Each number is 500 + 25 x the weight over its row's rms, rounded and kept within 0 to 999. Layers, rows and columns count from 0. Numbers have three digits each. The size before them is the row's rms in percent of the matrix's.

# layer 2 attention query, 256x256, rms 0.062, rows 163-255, columns 128-255
079:517461476445479527482520484470483470491510510513504493467516502541534511461470485507493505522465465488497483517464493449490506481535493465455511523500558478483489488475464482546465532514522530494513492490525490531460487518514472478523532483476484512530553507483499517510518495526505517520540439464487485492505520513503500448520527503469507548524513540523490513499490491504492496500542
095:508445482519484527505548492512536533470499516570488492494513483483506498532484504487523469487526524457532469467470492525500495474538499524491487520502513490499489541495477531479503539483473508498514488480525466471500497494470488493493484502459479474537521475479492533546443500492534467506552476536537569493514486503522511483491528534527497538528497498512458492496465515488524525566499
096:491505497502497496541495499528537490456514483526485514483508494523496489480520515514456461494483475508530503523521524469504519466495470454490505541479468483530539502520539538584492486482511496470505515444485501435508529484496505454534474524550554492517518482496509520513490527470514477516490526503522489509486531485416506515489498547509451526520469481476500488483482511528513510533501
085:469523498497447484477493508505504475564520510515539512481510476495472526554509512482506495501520507487514482475472480501473504515496512472539528495468500533421481487483481434521474472493512508503527523448503487489524467503492478512472486519499459497493486531519526526470538509529523531493508492493463493497492513510522494513483508461484481499496498529521495532468483471476502456468501
102:493513499517453523470502505574514451523521463488515495488498511481477538524512489491535528473548497478498524470476495502484471477473478470501509523515508508431521515502504459513526487496479519499493518506469466520470504490493533484474522508448472521513519477491499490482496525483505512514518471480456526488498522556545485479512501535523441464514518526503477492484514528494511458458508
089:477459529478549529446489491441500520453527488475499550481489494494508505502511472543488521535502478518484519489506518456484515537476530537484496524482475463506528432503501515490530510507528500515508490479523528488483461504493481531491524516481504487520471547484468483496483517471475517482470492494481469480477493501482516519486488493479519488480505489496510526541534463498499482477530
092:481479458494488504559510484471540518497458497530471485498498508499550447495489515509461511506480461525532521582511523500525489493486503501490476524535482493525499492493476539486500496502448458512515500479522540505525505470500518457501496461551532529471551505478477478533523498487502500535474519494521486494493486432433499515537517513490514506482458446496499494507491506482474542507466
089:489510479495485495489535464523495475547499485504494510490505478508533481480550554495498488492488510503460476531458490499526472458492498520503502503527509463454490477484541482475505497491524472506548535475482470480523453490491548476495457501510503481526452474472561518527485545510506497507524521501514476483530467537490515466492486512492480540506460506541478485482492486497534505468475
093:532514486491476483526505500499506531499509488546476502460501482500500509536503516479515467525490501509486481529497499508560514520514519529438518467497490531497519515500499602467525490521525504502484493482498473485543495482526536484472468500499516473527454478530504540499441447527531502472523524508534474514519502476445529519497485519513513483476500513550514501499527447496492516535514
091:480516498484479546499482483486468524535501525445507496502498498504493480495494492485500530503543507486434463531512499481503506463466512510491556511515475509467450511503497465501500486507490477471436521521467506535503466487461518454458519471497504514463511515485517483484508503477531478505487449454457522499528456537495479498516508485485550503535477493533446501504525538492510453455481
101:538475540536489523527527489515533525525471521556476458458485496514484526482495525502530474523460509533527529512498504500522470493535530512463522463470491565534494534555468501489551531502458479480490486463470515489542503524525484528495461503497494478484478507525552488440478504516513501502504520497504527524528464514472527531479500498434505503467489453502499518470550497503478524543505
096:511481458460483448496488501481508517451518548519482490505507487526531453482513505507504448542487520499484457512494482497539493519502466518486511501501489501516548515480464518502479557508460494493559503534476511491476493485525483460497471499521525505511483530500518522558534470542489477495521517514529493530533525467471507512537528487542519487471521512533530537526479555508495517535484
095:467484478467493497500504527511490505499472548487538483493526558532486509541488503494477532482530468487466478494484502540490503505518540541442539530494507549483464515455491511495484494484487509499510521498497466491501498517475506449478507525493467517481444456478511496475506494463508490488471443511520543504499500527486495454514515492480492499543531515512472556487488496542505475457488
108:504517484505428514468506484490483510526476492497514500532528489513530506454539466503505518504503521510445494509481480520452509514502503523488496473502519507460446518525463421508490520494557563459513513485466492479484533519525464495496548529463498515535511536511525511504509510476484478528546516499459490502557530549533530500480528494498530485531518526503506491498516494506534465443502
099:493509476519469459542529495484457457476509527502478481505503492569481474496481488469483522560487499499481491507490491517478490534453498505486490539545510487509516538497510506512500506489527532441528476565497506507490519478514506474511478514548499473472521496475483488486498525540529542523493479543499490498502493458455509492471487511506530498489480479506480528480549526495504516484517
096:512496507491495547523502516525507505484540507519452488481521516520509536499467493482519458498527516531483439556496528495497548492552503492515537525566472507473515471516545544493510491492509572485482484567503462539508484469506493475506458496508520513488524471495503460488537496499519513474482521504508507536484536490502486470498491481470486545536520502487522513506522482502495498494530
101:522535470507467473480537509479491524509482556480481490503448479514527515534509500506457548542443499468502485481508499482453502506477488479498504498513515478517509488515508496537483474496493503500517529495450493501461487521509487502486545494478480528475509524467497544500521523535509508523479545499439500491499513516508467475515505533497489495479467478480491468496501555504503518517497
107:479493524475518488533551532527484483478526481540485481474503519497481511499500501486519498519504498506531493467548509475524501529502469499481524478509459498471485516527484498505466505494542510533473513489539486527496488485516505494522461537541460487481493473515462477529518487496523492509507505515522509518470468523536500478500485502530482508472494494553460469474510495534490530465489
105:506461476493558541480503519496517501504507471435496474489510483512525495486492494458499500503559526521511513521491499473523475518520530513490469473465458514507470473494498522484486501534513433447516541466490457488484475541469529463495496520512499473478514497482501487507475517499535467474522512516484479508486481544501493501495515446434502518503494549511479501469500497507532536488513
099:532462443545499491501515527530529490477519509488495482506460493492483505538495509559495483485458471488527543507511483541501500544477475472495481517476523514494542532469502517515448468523544487479519553465469486515463536526532484482533501501509488514544491468509470457550502457533525529487533520482511480490517510501459514509491527495512501497523512499476497498501489509485480550499480
110:545491511501516491499537462496453487498448496511493519491467462501511510569489467463482508471494538484498535501491506501481486481484498497499527494474508439467500531514442484520484484518497494502489493478528504482510499530511448496545515488490455507497501458489468498480484493487539500497551528496480488497477494487533506551459516512508497508496491500510508481495493489495511485512458
113:506460541532526522516485495543501498532486500463530510462516532538482506500476487519503518452528532502472508482530532480490467507515524493509505523517474484503471466453510499519488501519475527489459545491520520494537448499491457481497469437544564463498491477509513475569523499507501486486509502496539532553501491534496534495506502474521529505469535471517465477507522546482494472506488
108:466497493492497524513539494503508502519463503471498485475499516515507533457488465505495512530468516491495546500453473473466510477479484478482493493495465516505486451486510530472485529525547483466454489476500520512478493551534512528504488501515495509501505439468485487487496489460489518536517450468489477539501482537495473514501443493534482525505500498466462514525467507465507506545499
110:478482491502490498502558514495503560487480520487474495519515465538509454546523485490528519504518540507515507487473509537524550479471461483495482503540513490502492494522504435522515513483510480522487523520534539468450496502518468480524534496520488470545498554483475496500506527465513496513485489502533506455491483533531484515504478509478489501493491475481481514493493523522514501527447
110:503492534479503453487502518493521499531470454534494506512525452473467492483467475515491520483503496489467513481505495488517498509531542505536482532537503508478498505506518464475523483472506485530520518494568488486541530506490539446512490466519504541529474488501545473510485523457493493487518481538514512501469528513507539505526467498520480475529483518482496508503507504482527479491514
118:519490561444449518520475532533477504508511491527516519532566495515434474514549501501503478514505473508465533493479499516513495483491475524472492533493499485502510504493472483524509485465519507518551529492487488508512518519457484443494520488505477505554493523514472477483512470501515521503483501483504471528531508519478523501483519523498507512493496480487502559453515473506504486493472
112:514508465506518494473528497484487500451490486531484499493491489474521488538513460493516498507490482497468489484519537452533442475530470573530482500503515515524552500481472470534449462501474497529523476505502488487520525529475519513506537509490443515465509488490485479494483553454481512477520502528524485492522451508520520523502501498486532507513496491469519513485471505532520529504513
100:508524522486524508522495507526484511508516498487470485466512486442526541481478531467512508503463496506508518493497486490517520483502538479480522430519505477505485500502479504529503486492507534522489521464439540506498455513501503516483469519568542530489483500483527497499502452512482509540481507459503476503482491466523426474504493539490511530506481548515495487507500468528506446511541
105:525478521492482547542492541498525484463481458474466509479485498484463462502484471507525520475516514531479491500491525484499493499540535495499491467524480493534497474486494477508505483491494509500462527491539513500509520496492493509489512500522490492514461474481483485511462507508506524464468492542550537562513430495468487498534531475463524512511511463557508479512452553491489480513511
107:460542503476496499540546491506485550503486516491526525504494508506503493493498468507480506515503494522531491455479502528531478505494481499505478493475476507494538474488508511486490501516506485470502525486485423510455533525480474505541473520493532501527485564503486465462483484469527532480495541560548501514534530527525548477513483529458531496474489484480520478520520491489529517493469
081:525452454481503458497495436476517505493487456494454504546499459514508538550528519527532486470486510478458485508522487522464501512517527472487490518524516547513447488512502538518464514473463510527504526515484506457550493450478520495504481523517482482516492480528493490489516517519513480512493482502459511500510533485488491472460536471526497465493486491466506521490463493494468478497477
092:487476482478535484460517518524499518485491476488490508437497510494500493554491532531550493542494542505513519507516470460513531541510531467507523527468478491513479495503497482517540497499512477479510502521471514505564501516468530509500474468504515483528501478524455538485504462517497511482488515489494516455496533499504523500497489480515484520548473492482481518524492486477493525556523
095:500547514520518506503486525517502510493517493553510460539469512497479465528491501502492470536465504515479506510541519516561483482491493471502499534453492511513498458498467502477495527470533500495522511521451497507514529550509493483486487513514510481467499495520496500498480518514499505492489542464482506483500527505496530532548510457508499503507492525449504507477469455491504557537486
079:505492514499475536475482472493493503521524555519538537445540507466503505512455501528493492523467460506508502517519489490498488541497516514490516507435490514500470474448480499536559504499519505490456495513461452500483435475494489509512492490488551488474512480467484476490466493543516488479497531523499465498535495483490504508514569483495519494514532511510507534504501453498485540557512
093:503513516537500511518539491515467517570519502515521470533525512481497476519534497478473498494514471501501526455525501519501501469531446507537532511493470478510489498467512539492494550493522483488470490526528516501462514523523475505486481547489502509505516495487526480500453499499531514485493558478511480508492504491503557479507522508474523477502509522495502534506485455497493529539503
089:543462492472481502531467535514509498514476456447472484504505506524547520511501517522486456486493485514508544493502506511454496473448539512481466492482482498510485498518518459510467488519520511486501483497519498487521477482511554478488546480546494455554469531494456491482526444509498507535514430482466488524463516488520499517502520510528493468517501503491513498464464525500523433463484
106:505497520514498550526415511497504488492504541527523484483458476474551491442533523523498466478536525513488502494470469485497513499503508515486462479529500493493504498500516531516532492538474444469511525486521476493453464469462521489509504509466547461486490459449467490519527468557503519494514502512511477515452513532488486499527486488495532519480461552529499480505480524495498487506461
111:499536511517493488491492515481514489515521492483453496506455483497486487556520503526531491476520482477502504512478506483533486483539503477531503475513477504500530493535472498483479484501499502476483506507514474487491479489501506516473569523473501516456524517483478471506465481532468462535485511475488509484490528514506519505566469468530498478503539488511554500473472495439495548494500
089:494487516525507511456471462512497482468532522491473549450521532502497516494496481511519491451552482483500527494486509520496467528498502496463458480529497506471489514498516539511500513498473486494567496500523533499468510536471513526492488515530462503540524523507457482478484460514457495522503507507503487507471467486461494505512531505471461544522524516508539491532516472472504518495495
107:505517486488515543512444486441509503529470461484484554492549498501530480539500489458503500532465525494477534515512478526529468460485509457503481473525480517539512471471524562484473541502496505477506499528566519563510493493510477497512444521490516477487493520506494488471477474501510485505524480476524509482476477433502531483491500496501494530509523477483509517522462493488479524518501
091:439504499447493546505492519484570520495460540536495527530503556507516547520487519523471484544476455495532521472489489487506499521519442520533489513482502510557496487485499480487527517515478499504516521488488466523540490523481461529469482514494516487542505515487485551505544471487491482443488526508489487540497532523531528507521536521502510512511469531541536526472469489529474456529500
104:476499533536448503522464489480484488476553471563475489457484524490481536515502494497502522505500445552539462459530543533520508535542491476512465525497485498482470482486498503461480515468488562499508482504503525507523514482510453534506513493549477479514470487531484489492492493491483520458471485508509447527539502503497494483477544474483466476503510466557509522488503501497496479534481
106:523524465523509457466543474513480543461447514482499503477482529516469525517455439496481461474498543473499513495509508504523479516481500537460514548503513487467501470507491492532495532476540489465523513468500502482528515568501502471515519460533483541452507512526516467524520503477507527458479468502548504528530501520517488459499519507515546498475513531510494486514519490518521514504508
101:532508486546452472488458495527496514475487510498478462469479515520504542456550512535538485479534489519468523482519500520461496536523536473493499517498480488457470515495546499517485441478521502527526485491498496513526515501485494516493461488523512458476496486516449495477465519521514515476493459484509510500445530525498467514511452459483503476487516510500448481464497487473517470466476
089:536481507465500455491475549521458526485434468496484519503523528475560525499475495501496484511486536505428531488505484457483504486498500495464501511547485467499516506494501530521531461473485459482504489556462508508499551482495485453535506493540504517500465484490523464463517516497526478492527501489504527454532510475527506465505489520527539488518493493459467527495487504493509494476475
115:490561487482474535492566522487488530479493502506520549551492519482529521456547538494503519519499455458552486533488508466496473488465496476535502508531510491520502479469498509501548523500477511484488535495467496515496501514486492529492453516503527512494512481479553474489484509471540525513507560491480486496504505517464524544491531527474556476520513462479452540470480413476555516501491
103:522514471479485454522514557501512482497511476515513470474485496495507487548515494519526566461523481520504495511472530488540491508505454502538442496533451468506521474459493555459507499464498478497530477517477506487485510525475476475491520473478488471508510526543542466494424524508503468499531485483561452499504505489540521514470478472521488493504475479520525496469473524519466497507493
096:491464493534459522487497536521487501491507474509511488518471495526514497486544509507484520475501487539498462475532487502476474452458509454475485500491550478481454508497517445514514528465484487519468476472515503498477505488484537471480505463510484488484466512505532570509510483480485506518490451495436501519522534528541505478496461525515455497519504518518478503523508552480533469509463
099:481470537494473530481528483526432472521479497527528530539508463494519516440498461465472478530517509538510486484530485481490505507512525525525503500520522492502492530515544451524512462499497501483504545499492512488482519466505494490501494465499533473542504487508499518477542542492449473523477507505459492520483462511460470493470505498456514507513491519485501525532503538478497548516481
107:537493501502455505534510443460563469538473456503487555517497488496541508459501503475546500517459503495527498512499494472490504520494486494495514469513474498531502563486509496530458490536505524519517500488466479447482465546516508467492480520476518495476508470499506533478487521478496481502535473469494495494494517451506473558486546493540518553492480464491473540505512462552538473495510
109:465459465513531481513537497537469476523523492513482521508442503477503502502480475482554468453505538498510513517511461518528512534467492481519507521521504508499512470536474486475518519487496461482521505535492504499511498512519518476515487438459498520535566562468521516510472499452484493500492479523461537515528498477521504544485466456500498483482499502499508496521487488469489533492499
114:488515465462508505515526511494488460511513474536494507503502493520515518494486483496490464481508483550497525482516524439492523466524488489538506494490473523534471496526540468495525479464530499502459510519532542484507483521497487452508479514530474536475551532544466506488510537486476534500498475519551498509539520550502494521514476512497534503479469486483518490520491529520555507531501
108:516517456549512473497534517548484539467487513507500425490453510484530550459481534506476488507508540531499511492530511490482519527545495516503507508490529531527475531535514528468501523505481484523501481545481518524474477525478483495475483503519475453439447507536500514507523459541470485489499510528493533492481520505495487525455493505547508492517500506496571486469536533504500461514519
110:506509485456486531528487526535519450524481513499492492484522491512529492497474480501472514543473510523480485520502475512451478496473452481454483508491541512486521557504523511513498480510498456486510480519489494480515513476466485453472502503435485509521473517493486491527473458531514511494544496472518542492491455478513511505502461499505455509507548474492477500501460508543516486512445
109:539542542521537471519508535472524485484486520515549449489477481454516473550480502529505466509497480546518483471490511513529487545474492514486467461482497563520469451507506535492488537504458493486484485485489498502539502485543505503537466547525461485482493526456499521438549463494544473492515531492477483489482514490502506495496518499465515487496535493528500457530503483501505511506501
106:463463475491522460482478511480495476444523489535472516515494488543521501496493478491511510538515476503473516503507527467508477519522491474472532542508479518519506508536506532492489511525485551497484468510492501497501480495478502532507483524465516517479524536449476511516479526477475524514516478502487526540527560517477496507446485481517520484503484482511516504497508502520468536469529
106:508475509474502510505469471521510459523477523494491517485471508531505541516538488560535553482501479496467459491481450496457552494527538470465497506500524534506472496517540499510481470475528508513507532476482459469515474532531502528493502457445459488505507484451503510523487507510478536546444510467527496496487500533463475548514502488506494482481471476495493445530475473459486493510473
111:488495475462530509415473467478511483481516478473510510497546494507512549488513501515540510545537524502503477559492545472490526479533489447511500520525519494460486528516479505490489528532456524461506554484520482467477539503518510542543496489472486505487455525530494513471490466454476443488500501476474485510511479502520524518476477492516535517533531521491497494533504487510538504460513
101:503495506504545546505497494474514486534491493487529470492493476458479481441489514501493505508557499483513506500475510514540482537478521485493510501432476504543531492469506498497550503543497465509500514529491498495489468509550456524442476509474474522510544463531505475474480488496467562527521472504547498478419507490518497524501533510497464495523493493473484511526509494483506492500497
110:474461500456470515491523482526491475489484483474501470438472493515481486520524471517465528530501501475492543490478495494534459506533496477486559509537526509545485544525502455523494496504523465497473520521509481530502490499487467482494454482512494474499526508495514489511488518481475505466531539527516533467459494536471482535498483537493494467538523524547512534495539524485503485511518
107:450516508457505520508475497502494503522478511462512517504493516520467467462502501501529504545505500510496513516543501528538503521502477514495499496513494450551510521498495529460504464504459470499495483483487494547538497534545489498526476481513499529507538533485481476485512473505511478498506496539485464528462506501490533520485533479507564506507520456545489516499500525467477484516505
083:481508496507477448494504527495455547529505526499454475463528508512508525470493492458479490483505546522462495479534493527511527526552480503557501479492519486529465501456536520529492559482541499511491509504495482475497498506494517536512472498496513535524507458481555486478468562509498552517531474488506466488472476507512496467517522492465474508453475468475487519502502526486510515536518
099:500520488469466488548494446482512550497550500507516534522502534478492508497494508479497494535473487447501470500476487521521537484485557522465484493475534497497499494521531527514513484506494529459500513524484512527482456522512539512496460523528515494475454492497460508487516506444511560493453501508468543481515565493487502479538442503495503458499494472456512469526506468470513477509496
101:501482484455520430489519473480520537467486498540481538521497507468445493517537518444527461507511532549503517533514499497503498513463531521494524538537491472464459557514466510462496510487500487503499505511517486543514486497474558566499491509475501547525503507529491515491464484484518462490483490477483499495506507549468486485498493517506499479501489541511483449572447489504497519518530
082:507464518550497496508506537483543556506480501486491510462514492454463513504497498514479505514508477472497455524545512477518481507500540468462503508505528492506502518477529520514467487506520506477479506543485479527508524516468488499475499541482483453473502512463541531522532442495502492502477482494440517464493510504518482503506544455480489525494512497523469505512520456474534532502473
076:522504484475538476506507486490515542497499476528482494513539509489502523509490513484473476497441486475504495493488557524464514501474502519452503526496525500505501487523519500546503506493453526521497547480515482540480477523460548522479518548488550490481491555494501468529462517481506482503494556475507487522493506474512521508466440507456491491500544521513489505465489509497518469440489
086:492520497508516517479513518507542541509499499470445507581496508531490494473486527501469498446469478461477522465497513534501505525528551493491438517483534513508474507491506466544491509497525493424492485514507502512513475512522553540460503508534518491504483467489435471462475520460525515488470534493497506532530461515471479494488469473473498521503523470499501555497485503500508483532457
095:502508516488486572517482535514437491518509528502476473522539529489530533511481509475464503453490470466535539477464516488495490471500488465478506505495477499515537516498521485534505492520473505467490560508470475485514524471527466441494536469488467556490501528498489449515488478480482453501462493522465506516491573478486494533485511502501530505473469460515506542508508503488466524498502
083:531544505526504464518488511554444514446495499448470489550512505485501510489518518510514551495541497546517501459502514511488495522478462514523506499497558484479495520535495480490494509519464494537518503512541524510503463478509465494539483486498476469500504540500447526492467568450517463509486492510529499473490519487489498477519456523474488490525472479471510505483510549528484492511501
083:493474513494508496483477503533494479540462508448511486506550530439505472544524491493509539513509511411504527530507491505524474502501529534505520497508471474479506517494532519512508529533501509520467487530457526486528545506494482499458488486519491504512532498545536467503492483478503493453510506481480521497517516492492526508486510520491553499459455509545503525523499492528549494467475
081:476493503496490500493531516510486503543555522542525474530478530514489471494472508495502524456463485562499517505468503447480545479457518535508461517519493517516520484491506516483482502502531504483525467454495481528514473512495535483494489516537462472520520572461506498500498507501492477520506509507522457524496497437519491495479486511504513531530475524462500568487461499476518504530469
084:538485543476528524516511501506500509524516553513531531449526510490533511513539528538471482471425457445514504549443480530498497482501514525501472533493473521514513528509502489516519526548536499560483524463475524490518502499541510500496499514494490534503504497476529482477480467478529516523529467468492483470482543470534491468502513482516479494512484481514527524491510439497502498486489
082:549530501533519484539511488502512516479501530525475490423474496473500540504504494489458513555480454525532484527503487477474499509507528497514510515528514466489498492534456522485503504516508494503448476492479501509560515501521495470525508484492492491517493539558502514507488502520494490499519451470502515510541506526521501471493492515532487485515471460515479472510500520524558480486514
092:495470472478504479501489525515462515494473479490525506494460496498466512512529446507494483533507479513514520515493511475486490510475485469481469465474519476487483500538502540500501476507528499549465466487496483525484467495502506539473494485512476490509495474536500503468470485501476517505498531448523464483502477487516479505501507507457496489541520503466497432544480517519524524514515
084:515464507516515525447490536494533467542500525494495528480458506503477483470475456535563460528503545448522523525485532529496508516514497518473501520547489523528494468456468526457546550510498485496482515531482528507486530495491499514483474491536527520530540489486534480498506522504517512502508459489465528475497458482534498522504525490519511471520526500541498504543573496503520490496484
087:484518506489535537502492479495470518509488517462545514487503473528509504543509492515488547512466473479532499539448499502499522455534532515528488488501501537517537510479513528441551449515496491511554484522497479486547487493458514497550499520504483503491462479513530449500486511507513564492552497508530485489533504472478511473505505463534481476508476522498520483492525455504542474494482
087:490524495516555491486510523517517480499563496519493510491544513495512476509487469507546542482498496486519481493505458432523501483483521453482532507509506463494502473516467493530475510544506482463472497482459521507535535497515486455450506503478502438505520542491504535507525514506524510462486493515476478517507512500505566483493528510493487523558480486506488485534526458480444496505481
098:506483506501513499446520500481502572471461512474487521516516514496487468515490493477483503496494527450495485497480516486451494540544480483534468514479499463500531508468500486507502550497491500474504537505507557523459545498493542513508491492478499515512501537539518503491505450468478511463508480538539464510520484524523510502468505432461512520454488527527493530499529459524443482472491
098:515480534535525515529494524493477462544453479502509500508483514530474524497488534503489494479514490478480502485505505517507556534448478483493487467498458504453468526527538454511536505490518455536463497465464478514499493507486509517511502503446520472472490508467500455463543487461517503476513522479460519493454506487469440533511453489496489514501533454524468501494502535449495487514527
091:503492490459458522530496487481542494489515495529494499512487512489486504529502538509532494545503494438552497485474480540504523463509467507520515511511494503483513476453478501497490475532504522517486514495497543512485487491473510529447503476491483474494527475481486486511525556503499500433518467496498534514516522472441484502505461479516517507484523518545526544485502510506493489468476
087:481533552510468521514508499481499481503523520499508490474495453505521536501491517493506478467458476486534462476531486496481498501489537497532520494454488517495498524518559463469496491502450492513491503481452506501499510515489502527492510562499500488507491441509500553509519492506506464500517523522523511498462494477500494502491520513493503512495525517510472481572511493511447532498468
090:510506483486507448526516510489522551505478515498507500514474522524507431517498501483493546518529449489501533465533491496484488504492531510480549501542509531519502462524457520512493462464529522550488466520517441490476521491487510495534475468530451534511492456511510488549517530514521546512522499492506520491497469497488497488498473509509492481499541469486478537474496506550506502463538
101:496486505495514524502506462487507496503487496500515509533535510509537491427474527499495508515528505542512518452543522505536512467463523500502503471484505496484464483517508493535503466526484473514481506435475475518485479506494487512522522532526463482501488555502492488450468466488491475529489462518504524520489478486537466546505493493466500494493485506493482450483511560481467509496506
124:537491515492473469481516476521553512498507490475511479508522487480480463492480469502480537510520540495482542540470511537498515504504484541529458460465514520530476482472459507439497493513498509517503495477500502463526481479509508520485507518468499514496489523521508493490472513474461495475506474448541499465493499501497480538473472460480539546549525502509532485522477460497555477482548
089:507526576463483524546505458479495496512495490527504531459466471512498507514511500515470504506529479485542514510468522514508469493485527531529523505528489496501479562487515518489492501497458446468487545483516481586508502466538508479462479504489481507534502479462492532466504483509498478520503500488519530471526489478491477494482458498515533483480467525523511482504502493561459479483485
106:533531516556514517469508519485479485506468505461517507526501506472481485464473523503474465483513481478492523512511531452530530516516497513479532535528427522529509505521534508476524482489485526500509498510485511500488525498521491474488493468504525486498478483545484436525547466512507571527495499502542471484496490506509492500498478547518489510496503494532530533459512499510480485450546
103:521482473462515460525479476539508490498490498510489474505476493509463480534496514461518516521481468516485519528467515489510482544450480509522512545513516489485511485507466452475470484466493541497535511501466472477461474560499484515511500550519444520508506486496495451482464539498487516497518505500511477500500477502528549512475494519489557491494495509485552476447474535554577495509502
120:496477538513479475505483506480520515519525544420533526530487448537478502443472498473524518512510483492508553471436526517501473488515527482552486502495516518505496498465480510463519512505494486481479510480473520460529528528505481503451479542514484514460498526511513536501507504495504507572485494517539512524487517518535489548516484486466546506483460502525516521464518482522499474529515
103:499503535524462525505507543488488520545512509503489480531479502464483521463490471505449471506494454533491507509477508454473514522507499488488530497502463490448509433522486437497523455479498513491520454489536540491490496536494506485484439489515530506480517511487538523490527448507466508489478539496540468502512529445488558515507487498463535521480507515542474517535493542452481501524520
102:512480540490517487476494503476496487493502479493471487470492491515489516477491511504470467498513520505505514466481505521499515525504520511481461495491498535494477541497493497498495502505503491502496528544424499518526467535462506526467485511495478476519551571505480510422489472509550494510511529478526553508476532507505467538504530485514530490523483537495489496512489438494502515503461
117:494470516492493531519550439511540517544517499457478488494566471461531465490461510538516527491541498481507533508501490553480507486479523462490465484479511513484490494514535492483481511483506479520518531500504494554493473483478490509485511506504514491491437504486530521473518503509499515526492479501506496527489463482472429523492507454493538516513482503524480473475508496496491490483462
108:519494454503497538453489454486552454491481511504504496539495514504493494490481476492512494491550511477507517503479489500529486545471518509485487498538477515527522490462481513504513467519476481517530525471501527483459508473499507462513485521486453491546500535479505473484486460507528476505503468514532526529503471485531494508523461542475551498492528492527523459410500520529524462476470
101:481513502481458539498484463507502488518467508514475506471552489486517490452501535511495442506451496525531491512476532535511492531498524481490533512525531478476517493532554508465534470459511492474485507459513470533525497511439537480457508515472515554497514483485528510523542489494465490486498504458475524504463497471463496483524514558494458509497524487531503556538528498512490490499508